Each number is 128 + 32 x the weight over its row's rms, rounded and kept within 0 to 255. Layers, rows and columns count from 0. Numbers have three digits each. The size before them is the row's rms in percent of the matrix's.

# layer 6 MLP up, 704x256, rms 0.153, rows 328-335, columns 128-255
103:127127123052153059124120138160180085102118127106180150088197103133178063127088148099136162129169152113115144121096183142162111154105152092181104113090106144101164188125126099172159130165115133153168109110137137117105080102151088133131144149117132187154149114124161143109143079088092124130159077152109118067117136130152181156109131175109180105166142172056143158120170163040163132066076
091:134125137125101126132147085122109082121115114136169125116107175128128092141174141102061124194134122129124137143157170119106162154160168086111185135050080096119146107153089114122148111164117143135142100106142102144115070075151175095137162103152135099072113184115057123084159145142115127148187091081151133165133164148188125190090150127097154132107138092110139176142162034107130092090129
099:101085124097110123172154101115043118106120152135114158168133151122081145179156107155131054097150056049120107181111125131102106028139132136128168091109082115154098161109147119151108139119169139129096127084160155174190177075052134133134141118168077055100066122088108140150167138086134164145069079135147097155071137095131107106187166150109138115132082095106119146099153118083071137123077
109:156152115120114119113129160133171133115141117162067122146113077074101119146150161111070087148146109101096158171141136120160128145122087120112188129154026110142172100110103161122115102117156148106175148068173098140130114119189134157099084126138095096132162130161084160207131061164132175130124156110120151138095083087140212146142121111133085093138118170123075065048161123124089104131092
103:072191133176127105138086133109135106144073111137126116141071108124154143119108073115095147140150115117099143122129214178158109187143217102130148106111144170073145081160090125158099160101098099112086182116160147147093098120117134155096124128086138128114137125096163154110135075133156161115138093143125149100165172158099188071143121146103113104153095147145156082110167133126110103143117
096:157094127061114150119111078149120137110131119181156100139156121131130142113154105148095066139148144160133120116102115114136144110238182116136119165102083127141111116146136123160134162161178175137068094094178085074117152145121119071153141141141113150079128176087034120114121160139139070133083101110149165130161085224154110155133104101130088095139144084115099128164186143145158105104152
093:105184129164113195115101152194186135141124092132120169176139102130133127112141138118167123142137135185111099166090065132064044155151134130092128086159121129104168107076108104150107158111173045123147120165106112119116127139085112150131105101105117120109136106123175129060062133178076126149146139122078152162125137099150092135136085105076086151097128151107165141110135168105126100130194
098:159110070119124132125075127123145089168091116157146132098109139112146140108159184120136094127157149098163211119142126155159152154118103083140182143123151098144100132162238177140203151097207167140128119107093154093103143145133109173089112163128163172147104115122186067132093130148166116039128201135094086097093129138140111163182138163103107188147124055148133100046058089147122176137080
# layer 6 MLP down (transposed), 704x256, rms 0.147, rows 328-334, columns 128-255
104:108157155113100092116079138179052162101102145072100118114150159127116083147126118135114108189084143186099087128145110059075126120117130154175131138121081206144118107113161157105113100133125129126137132087064124141167096183117175130143082154159116065151129109092176102064173132136124127122090160155116124129159135085126183138118129146158170158113143168074169159153146180145160091145101
092:186098166088103081150075142092177149158080115133165124120157073094183153084098151156151081110174101092154105140030166127132157140154117135150141124081201124149108169163122131097057126123170144119120177162128102164167086123149175136133113147124121164121106111190127174131128132158178117124099158128089233108179159150127192175113192124083127130074131154080113150153125082108110130149093
097:138173088170102104185174126176133079171104147160109109180178138133140121115155080190149193163131178001090129093057206100148119115187086148109139144187109145134109172160090106104133146102130061100152113120115131117113149164077100110168134124187109104121134125115153110142070163074141096155176138136100146105165145107136073129163243141149157162096107141172121156153107123107155034136137
102:162148117142125164126104155121169130092146125140048074140130134118126115127099091110162120126114151061047087211167173094138090115134135207090119146076156131133105132141096136124104121009123120120134138135134127176139146172137133123137110160192091082202108100165159163151128152135137118093146136159158158073144133080150145139081084108114100127117172137163086082143107097119141120124071
100:171145149113174157111149122109169152147152103109146149091111106137141097131107127146150122101091064156054142100102093141090153169189148203149145081154184092128098108153165096126094189119142180129159133117145173098097142178167130249123137162064160151116142118148127091148120138115130141177126146110134093058176134175151059119160104101104178139110123131136185092114082147108107127129169
098:135092072132117141084144124096125089162117136057159104116137106117124141185108128125132172117182127217121158130172130145117127105136118126149121132086116149143124075111114132196162128175079179123156144151146147120119173105077142099076133139060160109090143065086077127102093176076138083123136082131133130134164138132096144123072000140133098137155154134134167155140117082125164079181105
095:125159190149129159161155175127085155073122178093137160168078087181113114123138128249115143089172160102104113156108125120155093127093126099128136119125159106069123118159182174181192126095080099116206133131097117085101100119137085088165156108093167119183119163104108100148143214088100117138168115145142079092049068094117144125190162111178151117143123150154105113125127102098143129098117
# layer 6 MLP gate, 704x256, rms 0.151, rows 329-335, columns 128-255
091:064090179205119109107134066153129043161094120107089131077126144089191103112151103151121151130126139187191112141145033137132136137092142110083170159113145119157146087142107134153148094136064109089152093104127105078098096130128172122155143115111102159114177154123122061142125163197101142064151123134131074156125125130092129167104101145117107090114068084158139106141138100145145116125155
097:077080160084173071117107133151111143125088108123143137105133097142161137155142095120159178155135150108143095164093090083092128128122166166108115130119164132106108072100117116061150141132156155117122146197087148140119138099093105104051139085139078120106188091086145131123109137133126124107095169097157117131188150101085112176148183096121120098123131139146154108166104172143125136126138
096:162164117126139142163152137134135093096057078108117163121114129148147108198081148077080108094125146134159152149148125123207133135159115172132119137070114146189158161142057146102136039158092123113168141181160101184126104119130093143125090140124137102132086114113131087125118131070169134126105095073091141144153118145140118100112154152094099163177072174114132103164165134121128120121164
098:099143092140100166130106124129099090119113078076119169125129175066119233135146111125106155125106182109075103145084086148077106181108128116215137138099105155112104114113149143117129093127155166147135154113111163149151110087092127093112113102131119124060140108112124115179131125128107112109130108177093147134188127149139128104186133135081167133143147125108055139130191138136128132113134
093:096108077147176138117055094171094222140104137208087181142179153167123168156110170139124148069071095096128077138172118139173153173112080069152127126140147085126079134080184139102129101088148141119136151144143102105128133110135167109175161097121078173146068120115135153124143181170117066112123139082144096171163126103099103112127160123146083067159142101115120083138101140141127144115168
088:152119119109147211174132129156176123116167098133169139165143154123089153156102117121131121090161153192043152130140155125092081143152175131099123087140176126140135133105150131086122175154156097110188128143100139124063122150159162163134189102044127056210136129135170102058146148176126075095093109079059121166126139121106074054147039088110112190086097121150120090088151185098115148036128
100:082106175076150118149131085157099120114169164111122193177162115117147080062128155090137135205101096190102135156086157116111093106126112127153049091124095139061101207107157105120110126066120130189125121097117122145085166109146076172099100137087148136126089073137154133169143180134061116144128059218173160166127142152081095142129148167089111074181138137143123144121152151129115079149125